config.yaml
num_hidden_layers: 14
hidden_size: 64
num_attention_heads: 2
num_key_value_heads: 2
head_dim: 32
intermediate_size: 256
vocab_size: 4096
hidden_act: "tanh_gelu"
norm: "rmsnorm"
norm_place: "pre"
norm_eps: 1e-05
positions: "rope"
rope_theta: 10000.0
rope_fraction: 1.0
qk_norm: true
attn_scale: 0.297
bias: "none"
tie_word_embeddings: false
parallel_block: true
extras: ["value embeddings", "learned residual scales", "skips across layers", "capped logits"]
init: "normal"
init_std_qkv: 0.0511
init_std_o: 0.0511
init_std_up: 0.0511
init_std_down: 0.0255
optimizer: "muon_variant"
learning_rate: 0.0095
beta1: 0.93
weight_decay: 0.0
lr_head: 0.00819
max_grad_norm: 1.0
warmup_steps: 0
schedule: "wsd"
decay_fraction: 1.0
decay_shape: "linear"
final_lr_fraction: 0.1
batch_tokens: [16384, 32768, 65536]
max_seq_len: 512
doc_mask: true
train_tokens: 99300000
max_steps: 3034
dataset: "wikipedia_en"
Each number is 50 + 12 x the weight over the matrix's rms, rounded and kept within 0 to 99. Layers, rows and columns count from 0.

# down: layer 2 MLP down (transposed), 256x64, rms 0.152, rows 155-207, columns 0-63
# up: layer 2 MLP up, 256x64, rms 0.289, rows 156-207, columns 0-63
down155:61 49 49 56 45 64 24 43 51 61 37 31 45 57 61 40 73 62 55 49 53 47 58 37 51 66 33 81 44 62 55 30 66 21 61 47 37 45 59 34 33 39 45 46 24 48 60 56 32 48 45 68 36 45 53 13 81 30 33 30 34 35 56 74
up156:52 93 60 59 42 59 63 58 35 62 49 37 38 42 31 37 47 55 50 59 32 35 51 51 36 48 59 62 42 68 75 34 33 46 41 60 71 46 48 49 63 46 42 48 54 54 50 52 41 51 58 43 53 43 61 59 55 39 63 56 75 49 52 67
down156:59 44 48 56 75 53 36 55 65 34 58 37 50 57 45 62 42 46 42 15 65 56 66 48 53 52 39 37 61 37 41 41 54 53 51 44 58 78 46 41 56 43 55 50 59 51 55 58 49 39 50 62 63 50 55 44 56 70 58 64 54 49 54 33
up157:63 41 24 50 47 54 34 58 33 53 47 32 76 51 61 60 53 54 31 46 65 58 38 51 58 55 70 46 47 55 43 58 62 51 47 45 46 42 27 64 37 56 22 44 50 50 55 48 51 44 55 52 65 65 53 55 58 53 48 59 59 63 57 27
down157:48 55 72 44 39 54 52 46 66 38 56 56 47 50 43 54 46 40 39 44 50 61 41 46 50 50 45 59 57 41 41 56 40 42 45 48 70 62 63 33 72 44 74 80 51 58 51 50 51 52 54 42 23 27 45 35 51 44 39 51 54 49 44 80
up158:72 42 45 36 76 49 37 30 50 24 57 65 33 46 55 65 39 48 25 72 60 31 31 26 53 52 58 29 44 52 48 47 33 70 41 56 59 52 76 58 53 65 40 64 53 49 34 52 45 61 49 40 39 47 55 32 48 70 48 37 55 59 56 47
down158:74 54 54 37 64 57 60 24 60 59 52 62 47 63 55 66 32 53 45 42 44 46 35 34 50 46 44 32 51 48 65 51 52 60 37 54 58 61 59 44 63 57 46 38 62 37 35 68 32 56 38 65 42 43 54 23 29 69 47 60 49 60 54 42
up159:54 43 44 53 64 68 57 39 38 47 45 47 53 50 31 54 59 48 46 55 57 34 61 56 49 63 49 39 57 60 58 43 49 59 49 66 45 41 58 43 39 46 55 51 41 56 46 52 53 46 51 60 50 51 44 59 59 58 37 52 47 38 51 31
down159:49 54 55 47 59 58 68 48 56 38 51 52 74 49 44 52 47 55 59 52 43 56 61 51 52 59 48 43 40 53 56 50 44 47 54 37 50 51 53 48 50 49 49 45 55 64 49 50 54 48 53 51 52 34 48 53 45 60 41 51 57 40 38 58
up160:38 52 50 52 56 53 45 50 33 67 62 27 40 66 49 46 51 48 46 56 56 29 41 51 52 59 78 29 41 54 43 51 48 68 71 72 38 31 54 23 40 30 47 61 33 46 51 66 56 52 47 52 57 52 18 63 33 30 49 47 60 44 66 48
down160:34 50 47 20 37 57 35 68 52 42 35 41 60 54 55 61 43 44 46 46 38 49 55 53 37 42 31 48 40 39 36 63 31 38 52 47 56 50 35 40 45 43 61 47 50 35 55 54 60 54 54 65 46 47 33 59 49 53 65 70 72 43 73 61
up161:68 45 51 53 66 43 47 41 78 71 61 37 48 68 48 47 56 46 48 42 47 38 45 58 63 49 54 61 68 46 31 59 47 55 57 46 40 52 46 66 38 48 50 49 48 18 65 57 42 61 37 57 65 67 23 55 67 30 42 39 61 54 35 30
down161:55 70 44 36 64 73 45 46 75 56 65 44 61 45 56 49 56 79 55 39 55 64 55 57 45 41 39 60 54 50 48 52 46 51 55 58 36 45 53 47 57 53 46 45 54 59 55 34 41 47 47 56 45 45 55 46 62 38 44 65 42 41 57 44
up162:66 20 55 58 63 50 65 47 45 36 71 42 60 30 46 53 28 51 52 27 36 38 19 65 60 60 31 53 51 64 44 62 77 51 35 51 56 63 52 33 23 40 54 53 54 40 44 25 42 68 56 46 37 49 51 56 64 64 48 36 53 63 56 40
down162:50 40 67 60 49 49 40 53 50 56 38 70 87 49 61 51 66 42 47 45 47 46 39 56 53 64 48 50 49 33 73 53 35 59 41 64 59 52 61 52 54 54 50 56 33 39 36 40 42 30 57 53 53 60 40 53 41 60 49 41 42 62 64 66
up163:24 50 51 59 44 52 52 54 62 29 72 51 59 43 57 38 49 63 46 31 38 42 53 45 49 26 64 38 45 40 55 71 80 69 30 61 21 54 38 66 44 45 21 62 55 62 59 54 69 54 49 51 59 50 56 56 64 39 58 57 55 58 40 38
down163:54 49 65 45 49 45 69 73 66 53 38 50 56 56 53 36 51 54 46 62 69 41 71 38 72 62 44 51 35 37 63 42 31 46 40 73 69 54 69 38 35 30 31 36 61 33 50 46 39 39 56 44 46 63 64 59 52 42 49 61 46 59 70 56
up164:31 57 47 65 55 59 50 58 71 39 64 55 50 48 45 68 63 57 37 45 49 45 53 67 45 48 43 31 50 50 43 42 53 64 72 54 45 54 47 63 47 59 64 66 36 40 79 52 43 43 64 69 49 63 54 59 47 48 67 63 82 54 29 59
down164:58 40 64 60 61 47 58 44 58 50 43 63 64 43 47 43 40 49 47 61 64 41 80 51 42 36 67 51 38 52 46 54 53 39 31 66 54 50 52 31 77 52 49 55 38 61 26 53 40 50 49 56 57 47 55 47 54 52 48 59 68 46 55 71
up165:66 37 43 32 64 54 46 64 31 48 51 55 35 52 38 49 33 62 45 68 62 44 45 45 45 37 69 56 56 47 49 48 40 42 58 59 51 57 39 77 60 49 56 60 41 70 55 26 36 46 42 60 43 35 44 62 68 26 48 28 53 35 60 31
down165:45 42 52 27 35 51 49 75 33 37 56 53 36 40 29 61 72 49 56 93 58 48 29 43 67 36 51 68 44 57 52 47 41 42 47 49 20 49 50 62 55 33 39 34 41 40 31 37 56 40 62 38 47 35 37 47 56 14 76 45 34 33 68 58
up166:32 65 32 35 46 52 37 44 42 39 31 37 56 37 40 74 65 55 62 47 54 28 65 70 54 56 93 61 37 38 51 70 55 51 40 65 55 48 47 56 29 41 47 52 38 48 45 47 52 54 32 45 49 59 38 51 51 52 74 58 59 35 46 57
down166:64 46 56 52 35 34 57 67 46 68 28 52 68 63 42 37 64 35 43 67 50 37 64 43 40 57 50 49 26 30 42 43 47 34 44 46 46 54 47 34 62 25 45 48 34 51 23 47 43 45 43 28 54 55 51 61 46 42 41 62 49 41 61 40
up167:41 30 37 52 51 32 60 50 73 67 39 31 23 43 57 55 51 40 57 36 55 45 65 62 54 62 57 54 74 52 60 59 48 39 50 49 45 36 39 40 41 46 56 36 52 49 31 49 55 51 51 67 43 42 53 48 62 26 67 61 56 32 53 58
down167:30 62 51 30 46 50 54 43 60 46 41 60 34 58 29 36 20 42 65 51 47 74 58 44 42 32 55 45 77 67 47 60 37 33 32 50 35 54 45 72 50 68 79 33 58 56 51 31 57 33 66 43 65 40 66 47 59 48 61 56 46 42 57 56
up168:34 52 51 60 21 52 62 33 47 52 60 75 57 38 56 49 42 52 38 65 46 52 31 59 56 51 37 57 71 59 41 37 52 62 41 60 36 51 42 35 50 37 61 45 41 62 47 34 53 86 54 69 46 55 65 46 46 36 64 57 36 36 68 62
down168:58 38 60 59 32 40 32 61 57 57 68 62 31 50 57 59 60 72 37 81 35 45 21 72 66 36 47 62 40 37 27 55 18 85 61 61 63 50 43 32 42 65 37 41 69 57 40 31 58 67 42 48 43 57 70 42 25 40 45 64 57 20 56 57
up169:34 78 67 51 53 39 67 46 39 60 53 53 35 39 55 65 48 67 59 68 52 57 46 22 41 43 63 64 34 59 57 38 46 48 48 31 64 50 46 65 68 62 35 77 39 48 42 55 58 57 54 57 39 55 54 36 41 45 54 25 53 44 46 52
down169:54 54 59 47 44 51 56 43 63 59 60 61 34 66 53 76 77 61 65 44 54 58 43 56 42 43 47 45 53 46 51 65 29 59 65 39 66 40 54 47 67 67 35 58 68 54 45 61 46 61 49 41 40 59 43 63 48 55 42 50 40 58 67 67
up170:51 70 60 72 51 43 62 53 46 59 49 26 39 65 46 40 30 33 37 58 28 44 56 66 61 29 53 41 44 40 55 36 50 40 47 72 58 46 48 59 27 55 34 62 28 60 56 67 26 60 42 32 59 29 46 30 42 39 61 38 57 39 50 41
down170:62 68 37 78 32 46 71 42 56 38 36 27 14 44 53 41 34 46 28 50 51 57 77 39 75 62 71 46 44 55 75 55 64 72 57 53 61 25 62 72 40 42 35 75 47 62 38 80 27 62 49 56 80 42 34 48 68 42 69 30 39 43 56 63
up171:53 61 51 68 59 41 53 67 65 31 51 63 67 32 35 67 38 47 48 54 41 35 27 43 63 41 37 38 39 75 56 52 51 37 64 51 64 46 34 40 35 37 33 73 39 47 45 53 51 45 44 43 27 65 40 54 34 51 64 53 40 47 44 62
down171:73 49 40 49 56 46 62 49 57 64 49 53 42 74 76 53 53 50 37 40 46 71 55 15 67 58 48 55 42 55 62 50 65 24 60 56 35 52 37 91 48 51 51 50 60 46 45 67 42 58 43 35 42 57 49 50 72 64 52 40 54 36 38 68
up172:49 68 39 61 53 49 55 25 44 37 60 68 57 55 46 70 36 72 46 43 69 45 22 38 39 22 50 58 57 46 52 32 51 57 63 41 78 29 53 44 61 42 53 52 38 49 47 49 53 46 47 31 36 30 18 65 53 34 58 47 42 45 68 47
down172:38 50 43 62 54 59 53 52 71 34 37 61 46 45 26 68 45 66 52 27 55 63 28 30 62 44 37 53 37 38 57 34 34 44 57 37 46 42 53 36 55 31 61 52 43 45 65 43 64 49 36 30 37 54 33 49 59 53 71 36 37 68 59 59
up173:53 65 42 55 47 69 26 42 46 78 36 52 45 75 53 38 47 30 49 46 36 53 66 75 36 40 36 55 67 61 56 54 45 66 48 45 35 49 28 31 58 53 52 60 26 66 34 45 54 43 24 47 48 43 31 29 49 54 40 68 51 43 57 50
down173:53 61 39 82 59 45 53 48 57 46 40 44 31 49 78 43 60 61 46 44 37 55 47 51 51 62 61 53 44 47 41 42 42 35 65 36 53 64 45 66 49 31 51 36 45 66 33 32 49 45 63 57 50 57 31 54 46 58 45 38 28 48 50 51
up174:37 47 39 54 23 54 63 40 61 60 41 70 53 52 63 57 54 33 66 51 50 55 61 58 37 39 44 46 55 42 43 58 64 58 43 49 47 61 37 29 51 50 52 62 51 44 44 48 37 37 45 47 74 63 73 55 36 59 31 28 59 56 37 57
down174:42 61 46 47 67 53 32 52 36 36 39 53 28 39 51 43 50 49 66 38 37 47 54 50 53 51 43 43 32 61 39 52 49 56 48 47 60 62 58 49 45 47 45 50 63 50 73 51 51 45 49 38 31 56 50 43 42 62 34 36 38 42 57 49
up175:46 52 27 51 50 52 43 36 64 36 46 68 50 47 66 39 49 63 56 33 42 41 47 49 52 51 72 40 50 59 66 58 63 49 37 14 43 50 35 91 40 44 43 59 38 43 48 37 26 44 36 71 55 58 51 57 21 63 38 43 60 67 76 64
down175:63 47 52 57 50 30 53 28 57 53 64 57 38 63 60 54 43 42 32 40 32 41 38 25 81 43 74 31 67 46 31 59 53 35 44 39 51 49 41 46 46 55 73 25 46 38 38 51 48 55 54 65 27 46 57 41 41 46 42 88 42 70 48 64
up176:47 55 33 56 58 59 54 59 40 35 52 35 50 47 50 50 48 54 35 52 48 46 32 52 44 58 58 48 61 60 34 36 51 42 61 66 52 73 64 41 26 43 34 31 33 61 32 55 51 57 46 37 44 58 59 63 49 33 55 45 63 38 44 58
down176:32 46 43 41 48 70 45 38 54 52 61 68 53 48 52 34 56 61 50 62 59 37 69 58 52 33 67 44 44 68 50 62 22 35 59 50 49 34 48 21 72 57 62 44 46 35 49 63 34 52 45 62 68 59 52 51 38 51 33 67 68 68 61 48
up177:61 46 55 55 78 36 24 21 34 48 54 62 58 31 60 54 29 48 52 45 35 52 52 84 53 54 86 44 68 78 72 47 52 51 51 44 57 38 46 44 51 34 56 50 53 41 57 52 46 51 48 69 27 66 36 40 46 52 65 46 39 59 31 35
down177:41 15 64 52 37 47 38 61 43 42 28 62 49 58 74 52 85 50 54 47 63 44 54 43 63 52 48 81 44 41 50 07 53 35 36 70 24 28 51 67 38 45 61 64 52 58 70 29 43 72 27 57 54 55 44 49 41 39 42 32 59 52 67 17
up178:47 56 51 68 71 43 46 43 50 51 41 65 45 49 47 58 78 35 39 60 55 40 56 21 48 44 56 26 52 55 24 42 40 60 25 40 38 58 59 67 47 55 63 57 44 22 49 65 53 45 49 47 61 54 49 58 70 59 76 76 32 45 43 20
down178:75 43 58 45 61 30 45 59 47 58 59 75 44 73 73 48 39 35 69 50 35 36 50 36 45 50 39 35 43 43 83 43 63 54 44 46 35 32 25 42 53 55 64 64 56 56 59 54 49 31 43 55 63 47 42 55 60 50 42 48 44 49 52 75
up179:57 58 53 61 77 66 48 51 43 51 64 59 33 56 45 36 65 42 43 53 48 46 47 42 36 52 53 40 54 53 52 47 47 59 44 62 51 49 63 39 70 55 35 40 62 31 22 40 42 48 62 45 41 44 45 35 62 62 59 25 48 32 43 56
down179:53 68 59 47 40 54 74 51 61 46 55 39 56 52 68 61 50 57 45 35 52 47 54 39 34 50 45 50 48 45 49 44 49 54 51 48 51 63 50 54 54 51 47 41 47 45 30 62 36 52 37 50 53 56 44 53 41 46 36 56 34 49 49 53
up180:54 41 45 69 55 46 38 51 31 50 37 38 57 50 45 50 63 64 64 66 55 27 35 67 40 48 54 51 63 57 46 53 39 53 42 51 69 37 41 43 51 66 50 31 22 44 37 64 63 49 53 41 31 47 59 54 63 40 51 66 32 57 64 47
down180:40 34 52 78 24 39 36 69 43 68 58 55 39 55 40 51 50 65 38 46 78 63 48 65 64 20 38 66 76 67 38 41 46 43 60 34 69 65 64 59 47 59 63 48 41 31 55 20 45 29 57 50 41 71 85 54 70 62 49 26 61 43 51 69
up181:69 62 61 63 17 61 46 47 48 62 43 59 51 39 48 48 47 38 40 51 37 75 49 51 68 43 57 42 46 62 66 52 75 61 59 25 56 16 41 38 40 32 62 69 59 55 29 34 36 64 52 67 38 70 73 36 59 57 45 30 44 32 53 62
down181:61 38 50 52 55 17 36 52 53 49 41 69 46 53 41 40 54 34 47 45 51 52 50 64 63 43 67 31 44 67 33 48 66 45 17 51 21 67 48 48 32 51 61 22 79 28 03 39 57 65 49 58 65 38 69 38 36 51 50 64 68 55 33 21
up182:18 57 43 42 52 67 27 38 41 55 68 35 55 35 48 38 36 50 41 61 51 60 60 65 51 54 68 45 51 63 55 57 49 38 67 42 52 37 65 63 52 54 48 56 51 43 44 50 49 74 69 69 47 52 39 50 58 35 48 26 54 56 60 48
down182:37 52 43 42 43 43 64 48 36 48 28 60 48 40 57 48 54 50 63 53 58 50 64 55 44 48 44 50 59 54 52 47 51 77 47 62 34 50 30 48 61 31 67 65 50 65 67 38 67 54 42 56 37 49 45 54 34 35 75 47 34 36 37 57
up183:56 55 43 48 25 48 65 44 58 43 60 67 61 46 48 38 15 46 42 59 52 52 53 51 56 44 53 64 53 73 65 54 75 43 35 36 64 55 49 43 41 30 50 50 59 58 46 32 40 68 65 46 51 55 52 45 51 29 52 39 59 40 66 69
down183:50 44 57 95 67 46 50 52 48 50 23 44 30 77 46 25 39 54 51 67 62 62 39 47 56 34 74 46 65 53 47 37 60 80 59 35 45 45 55 36 26 63 41 48 53 36 50 33 44 47 44 44 50 51 61 70 41 26 40 42 75 27 31 59
up184:45 47 52 40 49 64 42 51 64 57 53 43 36 56 50 40 49 43 47 55 41 30 45 39 40 65 56 62 67 36 68 61 59 50 65 66 43 52 53 53 30 46 38 42 63 30 44 33 55 56 34 40 54 50 63 36 42 29 52 72 48 52 56 32
down184:33 49 49 39 49 68 55 53 56 46 52 52 47 56 51 46 47 44 64 42 46 54 49 41 37 59 63 48 45 48 50 55 51 50 65 43 56 51 52 73 42 42 62 32 59 46 52 42 62 56 52 44 42 61 55 53 47 43 35 68 25 47 43 37
up185:48 49 52 54 54 72 35 63 32 33 72 71 61 57 69 56 49 66 43 61 57 29 66 43 48 37 40 52 45 45 60 49 49 39 46 51 36 52 44 44 39 51 45 51 50 38 63 55 61 48 45 59 59 29 44 63 62 60 79 51 46 44 55 28
down185:46 57 49 47 52 31 39 47 54 63 79 51 66 34 53 50 43 32 30 32 48 54 33 55 49 50 70 52 50 42 52 51 55 50 43 43 42 55 59 69 19 48 48 63 40 53 43 55 47 47 55 57 50 34 27 36 54 59 52 47 62 72 37 62
up186:68 54 49 47 57 43 61 54 54 36 46 71 28 29 50 54 41 57 56 65 52 42 45 41 41 43 56 62 66 23 51 55 56 48 59 54 51 65 23 68 51 44 24 66 59 53 59 68 48 34 28 48 54 51 40 40 39 66 58 57 66 59 62 50
down186:63 62 44 72 45 36 60 47 55 57 27 56 44 62 44 58 39 29 40 45 55 35 35 58 41 59 55 35 42 32 44 45 25 61 47 43 45 40 30 48 43 41 70 58 45 56 47 52 47 30 56 50 40 51 40 66 53 58 49 53 49 54 55 46
up187:58 48 61 41 65 40 48 52 50 67 47 33 34 42 46 47 45 66 40 61 40 25 40 31 64 56 38 57 44 49 62 58 44 44 38 66 45 54 24 38 55 40 48 55 54 49 53 55 54 69 29 69 47 29 44 30 37 38 59 47 49 54 70 43
down187:59 59 45 53 52 58 67 42 42 43 47 67 49 45 53 62 51 67 51 45 49 36 56 50 63 63 51 38 33 61 56 61 48 55 52 48 49 56 41 64 65 38 63 59 70 47 50 55 52 39 57 36 48 60 35 50 50 65 45 50 57 45 54 60
up188:68 64 41 48 47 43 60 65 39 61 50 32 57 42 37 54 80 50 48 43 54 40 61 41 67 54 54 42 57 45 53 55 64 65 57 49 45 60 58 68 30 66 47 35 42 29 46 50 51 46 41 41 32 76 68 58 54 51 68 30 51 53 54 58
down188:57 51 59 56 41 37 49 42 57 67 40 30 17 57 68 38 49 39 45 63 53 49 49 42 55 79 56 33 67 66 25 34 44 44 28 41 40 39 67 63 27 37 50 41 43 53 68 29 58 75 47 32 65 71 61 59 39 33 43 16 20 49 58 54
up189:50 42 50 42 74 31 42 30 53 52 59 44 49 51 27 36 32 69 51 54 31 60 61 50 65 41 58 45 33 65 57 58 43 35 65 37 72 63 52 36 49 71 35 50 52 42 36 41 22 62 45 67 64 57 50 48 67 55 69 59 59 57 52 46
down189:35 47 52 45 41 58 68 63 30 48 43 59 31 62 65 59 52 63 57 46 32 71 68 42 18 41 50 48 45 71 42 62 38 50 48 61 43 51 53 50 29 32 53 46 58 47 60 29 47 60 49 49 63 66 47 47 52 53 66 47 38 42 34 39
up190:58 54 53 60 63 54 56 47 66 24 43 62 40 54 43 29 34 50 51 35 64 13 34 39 61 58 76 43 59 42 54 55 64 75 56 57 44 23 61 41 47 48 38 58 48 40 56 49 49 58 40 68 37 52 56 47 51 74 44 56 56 45 25 44
down190:42 38 55 63 59 46 45 76 45 56 43 33 38 37 59 51 45 22 64 49 56 46 67 57 57 47 60 54 60 33 57 23 62 55 55 29 48 50 74 57 45 43 53 62 48 17 69 70 65 61 62 50 44 68 68 48 39 70 31 36 54 39 29 47
up191:49 37 31 49 52 47 33 53 37 57 49 59 57 40 21 60 60 53 54 58 58 43 55 68 59 53 58 62 45 28 60 53 52 65 61 69 39 43 56 50 22 60 75 46 36 63 49 48 49 42 37 59 48 47 66 53 67 58 63 45 44 46 45 59
down191:49 61 57 57 43 56 66 35 31 46 56 45 66 50 39 50 40 56 41 62 40 38 39 53 37 37 57 53 64 57 47 58 51 44 58 45 65 55 70 66 41 33 44 46 53 68 40 53 43 31 62 64 55 46 52 45 52 38 62 36 52 57 52 58
up192:47 37 57 37 63 32 49 74 58 69 44 69 45 45 46 53 59 29 37 43 44 35 42 46 47 32 26 51 59 48 47 40 47 71 37 51 42 66 50 69 28 48 50 62 26 54 35 58 63 42 28 49 46 48 42 34 61 61 90 29 39 45 45 88
down192:58 47 45 57 55 44 55 60 41 48 37 63 24 53 53 49 62 51 43 55 49 46 69 38 33 74 59 52 46 37 23 39 40 47 35 53 43 41 64 64 62 37 71 69 45 45 35 61 43 25 54 52 42 51 61 23 40 49 53 66 47 61 55 71
up193:40 45 60 45 47 53 41 56 53 63 60 62 38 60 57 42 40 47 59 62 35 40 29 56 66 60 51 57 63 56 59 57 60 51 40 48 52 34 46 48 51 45 37 59 62 54 30 62 70 57 41 53 67 27 65 50 55 66 68 58 53 42 56 30
down193:51 46 53 46 45 49 40 45 64 77 59 41 43 46 57 57 42 52 53 39 57 51 56 38 46 79 76 61 50 62 55 46 67 51 53 50 56 33 66 37 64 46 44 45 65 57 42 72 50 51 60 36 59 23 49 48 71 63 54 56 55 49 64 37
up194:48 60 42 52 46 41 50 47 35 59 52 66 65 29 12 49 49 74 42 60 83 53 67 59 49 43 51 33 63 51 43 44 17 40 60 47 47 62 40 59 52 62 59 58 50 31 37 61 43 50 39 45 43 45 53 31 59 72 43 71 48 68 68 50
down194:35 78 43 44 39 53 60 60 50 46 59 66 69 29 48 49 44 38 35 42 22 60 62 69 46 78 53 45 52 55 54 44 62 49 45 53 62 42 37 39 52 32 67 40 63 63 81 62 79 39 68 55 52 60 32 63 30 37 30 60 45 41 42 49
up195:49 50 39 46 46 57 30 30 59 52 50 42 56 40 34 41 66 48 29 41 43 42 55 55 39 43 61 71 41 57 67 49 44 59 48 34 60 54 35 56 62 48 66 68 55 51 54 47 49 56 44 47 64 58 44 54 48 64 68 47 46 57 43 54
down195:62 59 47 42 61 49 66 60 45 51 45 55 68 45 36 54 34 57 65 51 54 75 33 69 52 58 51 34 54 49 49 50 46 41 57 62 42 44 46 47 50 54 54 22 41 57 63 49 44 50 60 41 43 35 55 46 56 40 45 47 51 67 64 42
up196:34 52 56 69 46 61 38 48 47 55 66 28 45 65 53 50 36 35 57 50 70 54 77 38 59 53 60 69 58 53 72 43 49 61 35 52 41 56 54 58 73 56 72 56 39 41 35 55 64 64 45 33 42 50 63 42 52 50 50 49 71 45 47 48
down196:54 58 57 56 48 68 47 53 46 28 44 41 67 48 62 53 43 32 46 52 53 53 45 60 57 60 43 66 62 49 39 50 43 47 51 47 55 53 37 61 55 38 57 38 52 61 30 37 37 54 62 44 67 62 48 24 40 68 56 37 46 50 65 47
up197:36 54 49 35 41 47 47 46 43 56 42 67 54 60 47 45 51 53 34 56 54 43 49 53 78 61 26 69 73 77 49 45 32 47 31 45 76 48 43 60 56 52 43 60 53 56 64 38 55 50 37 44 58 48 40 56 86 51 35 58 48 73 62 44
down197:22 46 45 56 29 49 39 36 32 54 36 66 42 54 49 41 47 19 49 52 68 26 55 46 49 44 63 56 52 41 54 38 56 45 62 57 60 43 50 34 40 63 44 38 24 52 43 39 55 76 42 54 52 57 57 55 55 43 48 56 42 62 47 39
up198:55 66 52 78 51 27 54 46 49 34 61 38 39 40 42 57 30 41 33 43 58 57 58 60 41 62 50 68 40 62 31 65 68 58 43 47 50 41 62 53 42 41 30 68 52 54 46 52 66 65 54 53 58 36 53 48 61 43 54 46 29 43 39 72
down198:41 50 65 64 55 50 54 55 51 64 18 52 34 44 48 48 62 60 38 36 50 58 52 82 55 61 54 41 59 46 43 49 50 74 63 59 64 64 51 43 50 35 31 42 52 50 44 53 47 51 52 42 40 40 51 43 52 61 48 58 33 51 48 37
up199:50 50 46 67 61 38 47 18 61 51 30 36 46 37 40 62 45 22 60 43 49 39 55 62 54 28 48 60 51 47 64 60 47 79 42 78 51 55 54 36 51 32 57 58 33 66 56 53 30 48 36 63 41 45 71 57 45 30 73 44 35 28 37 60
down199:56 38 40 23 44 57 43 34 34 35 62 66 19 24 43 56 52 51 64 50 48 63 60 67 55 60 36 47 68 52 35 71 51 40 33 56 72 85 48 52 59 50 45 45 42 74 53 28 74 39 66 37 16 68 62 48 43 36 58 53 63 47 39 48
up200:65 52 37 41 26 43 40 46 52 45 36 36 45 52 51 52 55 63 38 51 40 34 58 56 68 40 57 60 56 38 40 40 48 62 50 51 33 47 46 43 37 60 41 58 57 21 36 36 61 34 42 37 72 73 58 18 52 32 65 66 41 68 67 59
down200:33 12 46 51 52 40 41 48 43 50 60 52 49 20 71 44 35 39 63 66 36 45 29 52 59 54 42 56 63 56 50 48 32 28 59 66 74 56 39 44 63 53 43 53 48 75 59 49 60 87 59 48 51 66 50 79 60 57 60 53 65 62 46 29
up201:56 61 48 64 66 19 33 43 53 65 56 74 56 49 39 39 48 36 48 47 66 49 56 37 81 54 48 40 57 48 46 33 57 59 55 72 48 33 57 63 51 39 50 56 55 37 49 35 76 43 62 57 69 51 27 44 69 50 68 37 50 56 69 72
down201:69 65 54 45 48 45 50 53 56 70 51 57 42 59 39 61 40 39 50 71 65 50 68 56 31 60 45 49 44 49 43 44 59 52 42 43 53 57 43 56 63 60 41 35 61 63 31 68 40 45 50 52 41 45 30 45 57 25 49 71 57 59 50 76
up202:51 31 50 57 57 49 52 61 35 59 44 59 40 66 64 62 21 62 49 70 44 46 30 32 47 41 66 43 43 55 29 39 34 38 49 66 70 64 62 35 19 46 62 54 45 50 30 29 66 39 32 34 53 45 44 64 65 72 60 65 68 32 49 59
down202:51 55 42 61 53 44 42 48 26 70 63 40 49 22 51 35 70 68 20 55 58 57 51 67 48 59 68 45 56 64 29 46 55 24 88 79 60 65 60 68 46 61 44 53 58 44 31 66 33 64 69 49 62 53 63 26 63 36 53 43 63 33 32 63
up203:55 75 22 66 47 48 61 23 55 47 46 59 45 19 48 49 52 51 51 28 69 50 39 52 63 54 56 33 50 32 50 30 59 44 54 55 72 40 40 68 32 46 22 60 38 60 48 35 62 42 55 56 47 42 59 68 38 50 63 39 35 56 48 78
down203:39 42 25 48 34 52 25 42 54 52 17 54 59 43 21 64 49 43 51 43 39 56 62 31 67 45 41 65 62 33 64 70 61 17 58 67 52 48 50 47 40 95 62 38 40 68 57 32 34 67 42 59 65 55 54 83 42 47 65 51 46 57 49 75
up204:48 45 62 68 55 49 48 73 52 39 55 65 35 41 45 38 43 44 43 46 59 55 58 51 72 53 56 55 32 42 61 55 45 55 45 62 58 53 46 48 48 47 63 68 63 64 33 46 45 46 67 47 52 62 48 54 58 47 65 30 68 30 41 37
down204:59 57 61 56 47 52 59 45 44 46 51 62 45 37 41 53 53 51 56 28 54 54 53 48 41 56 45 52 62 54 40 25 48 50 65 35 60 54 47 43 41 36 54 45 52 47 56 52 56 42 49 36 54 48 47 47 43 58 44 50 32 51 53 52
up205:59 63 53 35 53 38 59 54 40 49 61 32 66 32 32 47 58 55 43 43 59 40 43 60 44 48 51 56 61 83 51 42 44 72 55 45 61 36 53 61 47 65 58 26 66 42 47 43 42 44 57 50 72 49 60 54 48 49 53 38 73 72 63 34
down205:48 47 56 67 55 43 52 71 54 49 50 58 61 64 59 51 42 55 41 61 36 52 83 40 54 48 28 57 31 32 65 52 67 45 56 45 40 53 43 36 46 57 48 66 52 62 57 47 34 49 39 44 35 64 39 38 51 55 52 57 43 46 41 77
up206:42 51 35 46 44 39 62 50 42 60 58 19 43 39 66 48 37 44 29 61 62 56 48 35 65 37 58 48 63 31 23 64 60 37 38 32 62 50 36 63 39 41 63 64 66 39 69 51 43 49 59 66 39 19 45 54 43 59 60 47 34 65 64 51
down206:67 44 46 55 46 79 47 49 48 49 57 56 52 60 46 42 36 43 51 32 42 49 78 45 57 59 49 48 33 42 35 66 41 41 66 37 53 61 54 41 45 44 38 50 54 49 35 54 44 59 53 49 66 41 46 50 55 41 36 44 54 70 52 42
up207:56 60 37 67 58 47 57 65 72 47 53 47 39 45 63 55 35 45 49 51 58 27 58 58 51 62 39 45 46 54 46 58 51 57 41 55 45 43 59 33 38 50 61 47 28 40 34 51 48 49 40 25 41 61 27 40 35 51 54 32 60 68 53 45
down207:49 69 52 63 54 58 33 63 58 43 48 49 55 52 45 58 51 55 61 46 50 36 53 42 44 48 59 36 37 41 69 67 58 28 53 40 29 58 58 53 40 57 51 55 60 60 64 51 42 52 53 30 56 64 37 50 60 54 60 47 58 59 71 38